config.yaml
head_dim: 64
norm: "layernorm"
bias: "all"
tie_embeddings: true
init_std_qkv: 0.016
init_std_o: 0.016
lr_mult_o: 1.49
steps: 13805
Each number is 128 + 32 x the weight over its row's rms, rounded and kept within 0 to 255. Layers, rows and columns count from 0. Numbers have three digits each. The size before them is the row's rms in percent of the matrix's.

# o: layer 2 attention output (transposed), 512x512, rms 0.0394, rows 47-63,111-127,175-191,239-255, columns 256-383
# v: layer 2 attention value, 128x512, rms 0.0214, rows 48-63, columns 256-383
# q: layer 2 attention query, 512x512, rms 0.0369, rows 256-260,320-323,384-387,448-451, columns 256-383
# k: layer 2 attention key, 128x512, rms 0.0404, rows 64-67, columns 256-383
o47 110:115090077137110138125111117139091136173097121117179123086161104132107137121152097119124161084105124125131083137150149174122108129111007185181096121142214101127089122152138166108138099123142149140131130132121121097104134168137116161144186097189131114160140120140137080125148111120152127153101131126110131095112110182114126114093118120123082195103164147104085142163144093145155101180143
o111 096:121145119166135071128099175161153132147120070112128110156179099088110138113141072094235142085117045181080150142146155143159157126194100180234175129103184138044100128188094187131150107108113098120167129134014153135133081109105116116156165069196165087184128070152146130077133138136133091095140096111166153121121144144091082130148149115072122111152090158116060134115149128170149114147126
o175 092:099110105161128134158134222132130141174105084168135080130152167075136127119146088078167116131147095165099126106128124143135124106147145198131150115156228117108150092156117167140133133110113116150178191094078139192135092145073159133158156030155123088162159026156156129084161136125152122154128141152109133116052099132146074124141160134103115132152143095137083158184145109134146129166139
o239 102:169114147167122149109121178127125111122138098111112105105171129122091129095111098096202155102087144105136063110156112214132136121114159134133151106118145119066122096119155152159159170082111123134147135156052089191152175113071091134122130121129185180127124141120144125077145120134126102131097144148156124202077096140135071068197174196118112083158117119123099160112116175098143089148090
v48 105:106147090157140107114128167117036079134125171119153115082111127112151164084130081051138089099079128147140103156133119127052102128121150113165150173161213128122110097137109185145131111096110102131112114125136143126143165104150119099142181107137153169143086064125097118126165130154102154143106172186097145154072119174150098113156157140248097083114098138071106146126139155127136141110074
o48 112:123130200112118159136076155171172139083089086159114141166111179135168109120180210127130131147151151134123131108124106076170158073081120188128140133174111143216128162120134076119143186215124099106132089094114130138124084190075129124071095155113086131108083161119090141087093129129137133117139100115122072162142136115114103157128076087060169153163105145128162101170151166126131132132196
o112 108:119110154116143132145111099130147133130121082138123159128142148162118084148107130194164127125147189094098123113145106117179137130079127135098120096166078126131228135105153031098112156200152114110150107124206094155104080117062135157143115160119117138109133155151119137118124141130172100131142137141142110092180106096112108086106100166092144172128133120143160118128096094114113112117164
o176 092:133124123130139122165108086166155143116155090131120137099183103187111034158119098182185187119107112138104112136133119080137087091085067150097144131097112159134106123115184086084154107128167160081136085121167097148144115076110136136104103153147117136114138169151124108110124138118168113133142101134168093074186090099069138141079101124072131195100089160167181102138102091136162117118140
o240 109:126156069132174106119077110161168138141100110131119105114192146119155109139161160150174121141103125142037218133118111054148154099147145133079158071063074139170106102115077145112156126122127105087133133135116100106105124110098119116135126103135134162116116139179124135103119164076122136107190128116121112088135187100076141131126107106087156164123088154134165081128107101095129151125185
v49 101:061128156098142154173142097172098117116126118124103110195055151099122125131147114118141147162152096088139120097131123144153143161144098200130114152123129137203129152129065076183193144112206153120112155153069128170137142109124154126148093131140159033134166148101140113172058177155174110130135136107131097118087085112103131151089102145158158174119183121125129137155093127132114192121191
o49 111:177134111128121112119133125099170130118150143127127117126143075178116076091123184154148095086073186113106195138143181149104161157180162050094143121118063174058137113154090105110061115036120157121192104132177126144107126195142100135157194184146151187167119103143173131135168153161131154143156132122146162124163138094142073091171111123106164103112103150141150092169141128115109148129126
o113 099:121129108153129144129177152086123101146124118143145106095154136148150096114150168112075150110138173128172096166105109091141102118101191019097105164119109167122125103120103160108096131151059131133122121095164151100168090163186085118125158176159124150151123128141136169125192097135109180133126137121084160121099152129136144113133122098124131158110109134136106085148140146114115115154058
o177 095:140125179120130132090151147099110117113172143069115138133145139143135084104129148123109133122099173153153137165156107130116126210134190073164157130070084164136154118128108173102096177126025141136140088135177160115179121120153113092108141167146126197105061138152118168095167085143054069148112123116142129182129122101075118128159160116107139093101087129119159117112187162156112096098062
o241 095:159085137078119186169117143120124110115123125100119141156135111134138174185128024133071157168105128100154094159116117113133129121132130101097086114151159170117098150136149119080097134160106164158140086087201183122162139083210198136094074144130075107164115107127148141061149089121125118090130154081132121121167083174095181136104140101130163148142129139135130098165174077160085094144062
v50 115:146092106126133139114144072103092187110130154156088164119111137120105077177122164163152106128084137109095119133142125167053149143127140127037140113081156148077204123133154129182124216069085123145103123130130125156129181112078114189147157094087102124120103123104150089043102185136133131126118033085148161130079155121090155198084085162152118149152158138156196168165118171127123128104143
o50 120:114119138116129081122144157147155117147056169150138055111093124153128167137142122102042139166115122151067111106134126118178074121118127074189132095159051135242059159155145123133150111153124109131150112150163132086133150184147152124108133094206133160108176128115143087176151131139151152112175131159101140119174112191129147059129193088119090138140140145131130101124135122106143134135176
o114 103:128168155142149125111123097091103116107127088113138078104110153145077144136108173110073135146157123125124149112126144149162133130095146080170133137137069141172100121130111145154125067163115147164115114150117154116160088115204096079133073111186104130139148122160093199183183083157180151143144157104135118140122121168130085090152157109161094105071151111129021090103134141142120135134143
o178 089:105213180127129105076157133168141130151106098092159149113084119105120108123142139126114158126116125063139166077118151153174113143121120094223113128152081107115068129131081159133150121146149141148118115154108148097136039179165113108087080109148150152134090108151103170168106104208147139138144132114088122163204149113129070122130143105120153057111224111110137096098096170146132119090093
o242 118:165185145186140143091161114150082118100159156140143190177104173165102126151116152150097113144117184091147129114146126068146140130105059136177129200186165148071121164134095113114119102156125130143091139176130138098119110128194130153138161124133106118171126061122131184153182137174149132139071109073156175166175154143127131133120146115172131119106200150125097077121126152157137135116064
v51 099:106144078092135217124131090105148140164128141148097150173060125127126173051111142124062090130159014096164186156125082153149139168175119135098122093134168124088136129127152108133088183075120109131056127167108126100123091141173141161153164147090151126126112162123139050103110142135114123113139124036092125156162155139119103109072100088126135056172107118108141189094190092122099155173163
o51 113:158136203144133097143109105117097099083145128143202142098169078133095137169103151123210167068101185105093164133124117121132059109093150078098144182141089127107118107124117148078158086117156165135207143126180096128083206070160094160130078116157146152096142123155107128185123113155201095128166132151164133150072117099093100116074131190183131084124167143133142143134146148147152140119150
o115 099:144130144145166096097125122122096115168143125139158130150222097125126127121147138111203130087116154189151110120124071094099068079140132118121137168138078094154139114144097182102130064141097134097183150126140101096131212069100123117120080120231103135096148111156112152107110096146175129119157104127190150133089114095078141117150151164157131124122079154139121082170106133146112128130145
o179 090:132085175119140088114148165137090112125132119079107096149164112054101111119128122127106182156080131157120117153144105072076000135115158129141152145116105110207144130147098185110127102172129147124161114093146123123152134156117131090123043126192090134128124122150122126148165122096126104117129105136126106158065079073091138121169168111095122115118075162153120066190111142122089112096136
o243 089:127079153150121129109118102132093140129144141131147186153136123136107150166106093131144196113089147128128093109158108092110086153079086121126133099185107126135108145127138105146119126156165159136072153155117128150132205126182155100132124103150137120134158102169124133155143093104171115103110091121151130161101170116108166090127203115175118094118167164162065125107105112109149076131056
v52 115:167168151066125091113121158062143125165141169111129089135143124134138162097144069092071110116118151172106093110126116101126126180100093195169130162087144119137117131140073158150127120068109114142044119061174142139128194133163151147138095102090112088109152114154059148139128135115076139136155122143157145131054126085141126155181116182203165086152121126106128119193122120120147182135131
o52 119:094093138130090183132161166141112132138099089152137120164078134117171115122151243136139158174137157153096087109126158070159147095147126116105113113165124127123128128141127129113088165206083086104221172111114117113135002173104145107069143137158110169143121111153180102091142104131151163119111123112096114141180106187132128132116123075072129167177116114131140164132129147117146113102142
o116 116:142119146152119177174159135160115182099110093138118115135119104122105144155134215110191132148097152091089109129163172102181157132149144113092137118125056156084153144122133079133121157191168136113199155166097135176107052089107125116110176129134162162156129141139154089096110139122141121152103149139139164113184123167077129080112137157093103164149115159109121142085123113159115116110142
o180 085:107120084151107162166126107138153125113150105156138140095117058147115067182139156130152129080124151115129126124158136133142131102053129136168125142131162118098137127097153075078128151180173151135185151162138132159137091086103101159093162130126166132137125092101148085086107105145167127123112138138118107133220125154119148092056117169130132198128118117117125147061072094168141081072085
o244 091:165212067143134123118150116155137113136104100115088064073191100139106146133190155109136113079084141057115086131139104065164179127127165168162199148068123123152131141119106137119185214150132105133143125159087095143139118114050083157098101192161177127118140151128084105082113116128108111143135164126101114119113188085126109120114076084119183151147126147085174099113111127114123138139217
v53 113:126138122146136107166129103176174161134127126134038135153183128160113173125125164121083096105154114170163192142143150156167151127141132163120134114129165148118097127123178138126078096152157128132092141156168138066137131127125149106146042128080153142116156125153164132120090105174085137137108089116120152142134143154157118108101148151082172131154143072141200114123163118111134141161159
o53 119:098140156123111124093140141096148094146125173136185140101096133121140100161089104102172134125113130113102112142100102135082134165128086086086122146159056130054165092119102158053168155111156126139187160101121095118122120124136103124143185168167110097170102169090167085204123179104187087133185114154135118105170131114081150109134150155130127078136145129095078133107129111145152135102085
o117 107:113147141120145147134104145060124105155157113147174133177086126121138091123105140121179117160134180150094085129126120112057142143106121090127139179170067117093158104133127121101167126096108136093160123150126119139122151063167115119122173094208127104143050162115118147138142112097160134121140087160145107083143138123105185138149153151136111090099144187151057105111142128144118142117091
o181 099:096127150088116146146103154061116078165133155159165120107102137101108105150150111139162124175113174127096121120179115128078128153137157119153126105184031122168137119123072134103208135097146152142130091108117102121113158115133108147082158090180148084126112183114120123136168131084168137086121090134125141062091161118090122151130162144156122118108136170136034124171125125129133123147107
o245 095:128136112164127092153137142110131065156195155116156184125142112176094108142109156139094126163090148118130154148147100114141121125087101131176130185185037064136143170137095138082123149146179162111062096124084126159146115096145139103094177104147127084112156112107103151186148119092105130148127085094167162183100176155087146173162168148154147122136171108139076174134100107111168140130102
v54 114:172101119162111140079132153062112148136125136125132156081157124138133112133143154130099173146119181163073075131130143076067157142116112130125133150158141143141105078126136211079100140115094090135139108092156134131151141061132127126101071135000103151142154085139131127113074104038068145124123117156117062168168142153107109186150146112139159094158152113147138086132086101125107135130123
o54 117:096081230097107104159163160181129145148042126227099120136096145123159160164132145122127125146111101140170135092143154072184146076175091171068110105152165102200100165106198106168120138185158092135124113158090122080133063190105157100095198126198137130157118142140141087175148125117201123118086139160080132096123146169130146143130111090125113121136120111115147156145158138143172127160223
o118 111:135117167111106115165134126171165164082110109142105121129127105123111126164141122126214107137117110105112227105133120113168130099120129138088124132085125072114142168125101092201120122160155111128098151178092115153129093133058158148130203132182126123137142130143140084088144152118155104160088143112185155104130124094134161109092116157125083135115128125099123172097131145123137133134173
o182 088:128120131144140106126072116165192167120076112152140116130145092125132108165151124119165104120166063114149173139106123132139132103094120119142103187106134100129127146118163103138122088153158113110107153210126098155101115190083116117157180177159154131149146112088181149141108144161145107131120138146111106130143103116162148119097092126135110172124159096096125159080097160154136122123175
o246 105:161190097150155108138145125143152099120095106123088059104133118117121077135153149116141117129149103079106151170137087075136118112087166091121132139066117138133159113138112116140193131103100118070132144171147087144126134165057072128152163115174150194073175127142139148089138082149122122166147120175130124107076163107180165109138074110137114187171144099127131133114076199090131158167160
v55 126:109109134149129068095119167102083165151148114129174118133078131128145170135160140046156139089148077110120084094109099130139182142160148122127117138083153118134146107128136079151105175027092141135106167141188124116129177156062117201132107119124168152155137114128109082085147187159105125107120082158148157149091147107143067119137171101173159138092091112161130177117194174120149150082069
o55 125:132191129093153155169086126166169135082100152087149113140124124147156101134131141151168134149135177160069173121141139107157097094112143148142117152174067136164058160162115105147108106240122121096129066094166137163107102131167095095068144101097098125065121100109094125125120121142167178140110100091123100179142112173099135101033082157107119153170141132131169121104116162145115149158174
o119 116:135159132119131147129116122156170127124140100105139113112138109102113099121085131137101146104077168100076143161158137119139123141060091182167081147186132163145151114127114127128112076255171131136121070105100161136154088117164126114111148129104109112090100117128100150157110120143154150148085171135072108164087126163084121108097081145126142157147168111130159070114115101149071143146161
o183 095:137188144146177119169114077148155158098159114099109182121156078109121114137075109153146162167024171115092158161149153085156085117078042166188149156126116188142088115147171159125105078178158156118105083116138114131164111101173105090085142115146131099141069133098088076106132117132149163129124133143123096118122118126079139155125076145097119110107123146146184026103105118140082100148151
o247 101:134152120176210134112130121144160146090089175148099135121151135108128164137120152098150132136095150149080197137123144084143151100150086177146195134080131132151111102138091155135111115153121121149145152139115086113129119149171149145101151088137144115130096107119143088120123147105117156121140161091123111126162159127084116150133076133091125132145139144132153046101113103138101147108140
v56 120:083131189085116149152113093129138133154134138153149132166047148130131057218120116121103136077133134149160152124127147095135132070088129157138128152182075117184187096132127081144116075184086105131144202122139131167136121101101077128069133138169138124165136112147085159165104121141149129117121117116100115139160129149182185106145118146181087118143088139108088122102164154108106141098131
o56 131:126134056137174134099139064161120175087119159101116100083200128154121180104146115106164081131093114086187131138155108146131149191150104089146119091114127103059078108154145153143101122067194094154107094163093144137122140157158181124123132160057136139162115096133137152086139156081105135128151125122167142150102120057145053165154149118175110151111117079133147108103101109120088135157087
o120 105:128100088150109091113156125150136140090143142113123121115192139111152158091115128127111160145105131104174099148123133091138117184139123098128143110115189118141076145169117155122090155099193082143130084142069124109100093192167125164147143184062116130099111139148160100143152127121114123123141122148084126127100130092157077148161117117135154177135144077125183173160094138136133146153155
o184 091:137128092169119105144159069111098186079148150127134137089192124147164139099121138078163168145105165098119153160165128146133108180152108124098086086124162065183129101164133118134109216047147077150071114140094095112120165134121115181152094083122083102086078128138109056082121120103095116140144112175170129078093129125136078158159146149151113162101134126128194207160128145138157139146144
o248 094:083086058179131114138127095119110153090123157127174138141187114100145140103090101112199134155110128126120157150106121192143118130151160117096098071107153099159138093168154163102103146062088074142118120071154113092123137109146141154204080170156072143129093119137173083118110107090099131139154116112163115105139084153124134186154141102114099145119102113106216160142076145136127136108180
v57 125:176181113139109109077146139077099084096133115151140120116196131112129118215131187106189119100153162084090063150137104084081138147151045107130134093161187152115091119136083115124054194119149124119182160071113128104121131094129132113138157134096149063116122144133126153128096101123144130140135203146120097119177089155105104166128121049164144196160132162131036118139148094128077088176146
o57 124:162094192147102075159105141112134124151112095212081130141081166109109137110102163127041102153116141151143176127151142094164155112172155196129145150123131154215114158102154134165163118124112134151074049149143134107111130164138116106133061122144160136110180147176113097116131087154131119105066140139093152098106160147124109146171104147146138119069099133153164109132116141098141139121179
o121 120:132098146142115127175121121141118127127106137140094118111076126135137132143129075134091084167115109122156208119107105132168131093122141165096106165055103116156129163100129168181172086122088116174079162126173138139136116162097134124123112136086089163120211123173113073077145084147163141133134158099164146119106115131136134124105120201143081117113095126082155149107095151102207124115137
o185 091:121106112153149050096106118174159171148077081092092126159092174144110128102137052128084098109120083126184147130064127117179202130107122168145111222072132163080162176129163176137131100133104136144123137210095122150107104163144119104181118190063091200159171129158143124125131129158140091134131149084131125179142118103129128112133091183125126122131148089117163134053094151133156141057146
o249 103:122122142122131087165116142126149172163115011111112108112080184111144111117136065118090129160161098174124099143114112106147105156115148133102103118054155173127188107125148137136178101060078124119175138128134116126102107112114107121149116073118107202107193159172133128058176096152144073113156149128092112064105136102159138120121092162117106139132128126158151120075113168136148102150121
v58 110:134194175130120074065139140108193138108138066111091140163119152149131103141145183129155082086143129213122134184131079093146166117062103134136107108208124114116192118130144156112101129084137098130081175074179132191131190136134107150126104122036120159107130136148143135088151141092092133148132099106099065149104086148107113159111091162131138167128092143113051110162100105109123129177133
o58 125:124096134121127111130151113136101140126071167170151068121098140151131198135111090113093135174119129150116098115135150072178126132197134115106124107113113136139080139155165198156128109178136139140170105153161127077141075134164197105073094112169141128122179068155133096187141119128159129103115118116124154110143122157130117128161146095146117111151156125170199130119169127123144130116153
o122 102:154097124099110197158108116126097163087120144110133073124161106120132163108132118108097111189114120085149089099134138071156118149174132087104157116085125097161079134140100161172142100181141133154140158161097131133141101182118143094095151121169102126135133128133117138119119099129178118105137159132161188129118133117135110107157144122153117107156126115100154176133117168135146139093155
o186 086:129097057106143144139078111163156154142122150132168157103157105146133112151151121100094140163119108078133101119112153128177122182146119100139096111140153097144090132174121112152156161159151149135147132183134096108130111147111111142122151100158105125153099102087066115132056132132173094091121127150136137134189176114171074093155122126112155076150167158128206135113103172127164100035124
o250 090:123155028158141127100141117134102124156131189150139141180143132134103095131133195104103090137141180079111116137145090097100117110112118139142112114103226143109179108167135139136165113079094127135128137124150118075159149094085117126186115103161098140145149085150117156079126111118123079132105105110156150100174190134152071104160107057105162101191126176147213055098074172116164120066137
v59 098:110121156133139139122161138163142133132146183129176116124093129082124129152116135128098149147146112099109146105135136138102131092125142115120139146128072136121090126129147117103120115203156111131206142143155138166146068192103093095138161166111100162129087122154160094160142092104098135150117162120081128151215139202146123135138158063082111080184143150157106104069148100127128126094185
o59 117:137115135128138112163115136123061112117135042123121130135185153083129128090124115113179149119171142123174141158101090128127101110086106141137130118110182134118166140148137143094213027100107139139077175144102130131157184047130150102127049100134135080124116152112077162087117108109119088128071193135128137122031105094112150142147102163144135108103123114111079119156090122147094107121125
o123 101:132163083118135123104119158132158104125110108126124145172177118093148129152149121141212125135145112177167155145106109157141095146150095191120110120126158133132116144194132176091151107103093105133093148117102117118105206123107138130114077106109130095108134119109140114100051167103106079128154136129167073149154103065104160107122093179139136088124117139098145146186128136110155101129098
o187 079:134096054143101167124156133137100111105103134112112068182135169093129158127103141109109121139218092120146144143108092095112182101141159172116102146116148156114137137168124164095137109116099099156128130138090129181089154192113150137180125121092116114136160141115144143132133149082145109177114138140140109157061061148151138086145109174156100141112076149128150171157136122083101106203126
o251 101:112070159106097063130166169107138162143137078134117100071143093078095075115134074137134126149160089140167148115138124188112077138141190109153109083141090103158112113135140117117168131125137114151121079106142127186147125178101117123123118105125182152049158209130111129157124095114117109163089146173093102135094101098141098093174154162131094076120092103112154212122109148124143090163116
v60 117:122117106114116193142133106122117139163126134136086106127135135121132103116138085139083185141120132095117093108139169129086115151137143177167137157044118146115080121135130130117196113143143134130114086100072135115123148076164144095088022124112157085114200095100125182122042113146179110134123081123150107125067130113128156155140111158175130121148202048134180103175081162141158191122106
o60 128:115112153106116093082183165138193111148118141136084142156085134131152095180120196138142095135095102144155178104129153147108178136191132097025107090135085126120169118109117068150037219062139120127175150140109125119134087208082095121158255191170105178217064163109171111169198175102119133125149133132092136134210134169155144117151142103085140096140089121113125130132126124138149119126136
o124 102:123119134136109086132199098134132131105113111135148122098094176153116138178122208107125110127107165136110165151132133163141148150092149069067110144172103136115165102082140086144058150140148159130119118162137133137148099114159117165148215164150103140155101138138118117159240152096077137165073134118092154095173168157139166127084155123086088175109138148145107100094133121106123100152096
o188 086:127150190158131103124145113108137108086159154130176161147077133169143139164119199149137069148126151172169161098136098181123165136099141079171141124118065113115120142081120112122076109134115150116127104163192112114157162126144102129114211217108169198101108166117134157162174104142075112116108148138122144133195158128137175145080167119127113127112126099113098128046162158170124112140087
o252 101:172179148123157172171127125120142053069132135101131101139140150181146165166144106145089105187122100086143134136113121087171138129099111127155107181149081144138082194135115139106098141176118128117138083139188138143127100175172126122143138220093115102111135087114120141165107149156112181119150134145141136139113099131144195193063111136128141192103134102125132128193133109126106171145162
v61 101:104091144141145054128132104156074125125123185124180134091104140092127168055141098105085121122084116112142156064126147179135103151158119116091104182076125122149176105138174098168155121075115119137174178147185131091147186226095177138159181137216088114162135191134110092180172088109097135097166125157174183123126146138106143093145110109144073131101160148104154141102164135138170183062106
o61 113:110157088139163197136097118148138111092132078053149123151137158147122081086153152140193136130188136113125084160131107148108126117075058160201149101182109155090102148175077102093156089190086102101070124119100167171140102091115099135110080106093103113124123123128103181050074111140161144130136113100142122148127109120135099132085130149130133177148131109148065102100081122132107125159090
o125 106:115157151141139133134133182142177130136126086127109135143130134115126087146120149159177160123156128148104095141153138140124160149130117171202149099180109176084163150154113098045118128160143100106119030104089146145134033090118088126127094101080188140147132085137176158134104159146126082130128107175075072133121125151126091117139122133096175111147114113160120118142142121159096104147098
o189 089:092178113122094166167184139075119130140121118130110094141138154122162064117121116125162130099167173123103105133191123118103162081107142163118155088148142198128146107108134114096158111149132132143090053092092165181131052071118115130155118075120125105137146088157170150071175152161173152206094122166114131092068106187123101135097143185129140135105085092175099136167128086130127103192110
o253 094:113126109129124145131108146111129173125117135139130094106126116080120137111138081109166144118094086114145163127125146170132174115160178141132183086118096114156117142091086142137162178158141109124116068115028098167173094133088073145129147117113170137187075183119126085114142198081157123134104174144083129158082098125119069071125161160111152040095077136101134150139173117161101119147118
v62 111:104125110152137173127133087130145146165097131116115153113130151200133116070131187152091138151107118125108183121130094146172134106135164092145160056151072110118019156125089126117156153073147166137125113125145138110134036109154159093042052138111186098098180146154170084103102114103166158118091132090133097119182130121121061126114141169107158134082125106142118125098099087123124089138161
o62 120:114127141108110084120163127086100112130162156118158154091123094099112098202082073152173147052138139131126122143140188144101119150133117145065122151082137090069221056112152153122097147151146176143165134134168108139093152079170082205180191085106108113125103095109125130218154170152133088177104135116086098173132084162138180113077111149154127103132169144138182168131167143202150131130116
o126 103:134132111079145096128141157173116127121179130097130118143207137078103150120147089124205118088134130156116108132123127114094122130132084102126135182143214118098160099151161115136124103197107140149110146185098143135154202139146164132179183096179104107144088105084116162116123121120095117152136110120114163178130141103101195179107144091093145123167119141130163152129118149148133134119105
o190 096:125084136103139105172144233155118100122144135146106134155111137060111194189114139100125095195152104137092077137146107111104070140163125049139153079192199120171121099149153092162146127223130119141185150108171126145143176119131173127189147109134110122125175095091080149140175118126116126105133128142060117139097142080132182123140135087092071117196079147155096135141132130121121149162162
o254 099:150116163089123137102126139176124086109159146122110198136089115127089145146120152135101159118149103104140052127142119143126094143121111110192111183154221131102111145108214089113109124175155188146144143114172161154156181112141158085169104115082125121099186077083100106124077085163074111143096080101140105178109122126136101078083145150098076143167108132150109148081169101116184116103095
v63 109:130128154131146192162138085141113145107115197161116148134134145124129121108145142173211136172065148041100127096134108172084097158186141159130136168094167135107098196127084193174175163104186133136152103109153121078136180114121116119147090130051082183095136121116180081156064144130175130145128133113151147172123091137070136170086115140166102155154181101105144097107077136116178123152143
o63 123:164136125121092092109084149088149126137118050151114103133112166117112122075123222125059138110140179160103159141129147125122138132090088160180162056105081185199156112139091093079122091077082130112149147145101120137142140163124122119165155132223162127146116167122100126127139148137110124132100152182083154098141137141135138095195109082104167118110088162145089069183130127118083109136179
o127 098:113149115144177121135121153075117078124119025138145114120125111113112118150131159139076151136193170197137141113112098194146127118074109087113115098141081154164165114145155114111116081122043114138107168097139150126179057131140127110154143095190154099163189095122094178118176108151120134153133138151110107094156100132158141128115130112116119113099107124119068142152142129142130114129082
o191 085:101150132109161148091129158177105096159161093101134101122134172114130129137123132115116137101176123168160113104128103157116145172101159123167141115078088200116143136178140181101092139127034137136162164126097177138148079099160166106121184058189163147110150086174095191118084105176102061204148146106102132177180094145142131107096143126107155091143152103110165155090120105166089106070082
o255 104:148139142076120117132092165181111132144169042158142097106129138095151112186138065137091131176141118128129114127143112124103110130141109075126107090148118173150119084144157097117124133148083134151139116074147172145120058101162166176038126033141134115112147123167119195083117101169122095116117184113069113100156063151115165179134149104118152138177067136127128113125154092192076131120139
q256 122:094140124073119124121126183177162125151141101120101138046123124090129189113171114105125131140130139213137076143126202196173095121134150147134104121109132095103101136114102133117163100114171144140123119174120134104147089058105155124097130078143143162146156097159126113135131102147100176095126087215114165141075053124119137137220135085149132170125123099136141105199163121159133137074102
q320 115:151150113095147142147162144139159128168118114125067116123151133100099106118112079165146178135127109138121137117151072174170071152123155097151105100137167170109126195128125098111063109116149149145120167130112110147131068115136206114066120099143090155074184124172178143161137103098158123159148135129085148131097040166139094112138204128137113121153184114158142158164076069116121131160063
q384 106:119068102123119112115134124131210145101146163139090120070096104132114109145117111132167214164140052134169073061169114145124067160156143091131092132153126142128101180136155085059141162150125129133131157219103133155130148070096152119144130133097113143144108088173172109160093034063159101137121117213130132117090118171197121118147156173120145130138173151145116161162063171162122050143119
q448 112:148180188111113093118104147113119170087142133104112154128110116124165090080118140136148106136140098113197120135081153101065157149116153038114122176077086121104217128140176146135191091120096089111145180170160133144150174113094130059150162130132145152119121174108115181158178109110170099098148154142178137136174197138105128124118099095133162054097126111100150101056118133119147167172150
k64 112:122147103109130124132137168123157111129134174126102135115095145145099118125152113119145137105151102131172105156143175183158071179149094158142141126166170092152103154143116084158157158113165145140124121216129124095141136091128157129109151129150183169178104118181154108185162107170134133162125116196152132140074079127181147120159088124145147162132126102112112120142104160126110151173102
q257 100:157222100132148127168130105094124139158099160131127045138121117141134167116104139185129124180101131135161188160116106123092127122174092155144130076078081134067161137126087107136143162094120142155072066143122164173143113177184092093152086125081096179083163138081075125096174147124090105135086076138136145095116105126122120141162109163150147169149129093118136116127138140134118132147199
q321 092:117174161154151132185119103162164102097161164072153139132104133138124139122144186147190118168124155160048124128126045151122179123198137092149127133097081190098081176159145114135105122099101128134097084144100105159117146125095066104114163046153200140114101114158133070089110150154151152139118133108162123107170135144131080114110157176099159167101095167187139151127079153083111103096146
q385 108:153200161122118159191128095110189133093136159099188185165122176141114071138125198149161097114122112149144109139148107117091174134155143104181118154129060155094098117143144151093168123053070117117050057103121122147129165177173051090152142119111167125112121144056095123120092179115173161115123126100177098122121156068081116110079064182142181129067149119134120169118144125143151117130119
q449 093:164142152102136110173128096113136129141128132099127130127163134178195117121123184102161088132148117121124126121108141111075133083155184034160148143132102119132108136164165136167135091105068110115108113133184122148146151183130097120129184077138173109071150144085145148097091163129175125136152134105121145144104208084086127091080166134078170071050083112142088162139128161145144134125166
k65 111:140208142058118192127120108067167131141145161084090132137058113133076109127137176177094065133130124179154156201134128123160140175125137151154119143104059167103131165135085121120121136100099188131066055130076130121143091142199088128159112190109127118149115076124102155160137121094135101136144097105198109075130128132076127135133083174168133149112167087157154114110129098128093176134130
q258 132:152166097074125088118128119170138125119152169133101153096105123064058108165091122147082130110073053126137083182150130115116112199119130106127107081137085069137133154157123122096159144144136108140133140206106119126108126075140128126129093198075137150127117122105105102148077147106143113133092172164148103156124159107161115064149084115184191086165141122122163123118167089125103078100143
q322 108:119111137085105122100125137166156108124144089153151092142109124152118157139141111128073141091107136107161083087152105198142079151128157082059092050119100165124100158104148124158158138096089186138173206174100127103113095156141146144109127146106090141125116140158163107124150131114175156149164106136108144155157119139169100123117131172103121156147062121128128186105137123122097122139093
q386 102:127192132102113155103119116148083102134137176133169119096115154157112063185162151092123144096068093158220080178139155163141087150110142134097084096101165114137127113163112160116144124143099174132150208126168086174121144058138128170118130116018085099122168137104123104193119102121177118169138124161101093153140088156163214074123129144162133082136120114115152126134161094145099131088100
q450 119:132142152178142140174132091198108102146144171110165167203090144170130129140167127151108150188142114142169199161164132147132182109115115131081073096141140126057108097117089128137149131079097138133160106066085134100135108102119165140133159141118202127165168115126085105107109155182149146152120099132141130140114110115108177174142100076134128133084155080138131126125118110140118156064065
k66 114:164175127087117128099128132165120142078142189127158184083136085122085152135148163094096126096151092076131074111146149125159112185113119157127145129077136113141136131124186129100120104126167130114109148168149114132112170088128142178088171146095128177138133092157119108097041131085121123129102109145110111188149102120172162090139164121132146083108118175139140114088143141167188092161145
q259 096:162141088155125142097137124120130194104119163154128188145110126111085086096128136164130139122106070063087110117170103113107100123134132169088120059099176146079100102141134124101103129120112146117108114101146133122094175163192121136158119123099075090057087147148135111054104152103165111127066164111113109092104144133163116109069134140123162153136140178172137174113153046152133071129179
q323 097:140122152103148149212114125163170129042120129103108142201161127131116156146130169109146079131141104137196148121115119127179108115169106062103122148096112165065121164118121090106138148180128126125144057142146153092135134172138149106145205166082162127173145143136116109124156180134125162146159125106149171151197143106094089181133059159115130138161148136081089123098107173137170127204147
q387 101:156140135135140175154127119177094121120102110114169112167144151135155161136146152138093113153196173137122110138132100182154152080086094201078146172112140134054115106120124137185137095108081163141106085092137122134110115138137184143151127127098100114103116124133101099088173174142118119134142099093134117128166064111119119175135105110132128100139101136146120148142139123119113151106088
q451 109:111072168150191151173132148144141127080129105112134168191130109170067137137133083111145130120172119162147165089130148115175114113127093136101131097128189121114096136135058105120096159146133162128164132066121130073136084077121168120127148166098105131143170069152093124167146139140107153103150095167125133121139058159132129147149165127111128125181181114170171149106141096123145140080108
k67 104:097107082118114178137096091153101175095133127154168159096076133120123131109182175137105143191145127110061091116159108130096181093051080150116080149096109138073148148131126181120138130142133118105094109096144126164128158130154130146161097096047078161095098112129101068063129155102123123129072145097102144143108091126112130132089120112113126129111148186157120160168081106137128079101133
q260 100:138174173179160085137104113125086082105123117109154062139153123146146161131144137126178104145132152136203169112095107084101185144160090121145134191123044114100174114127144126161196135055076109120095098160152143148167113161121099103155128218139166159179108148003089169127135136131112093142138134093158121165130138080105107151157056176130183090078088106078089094097125181111112147158182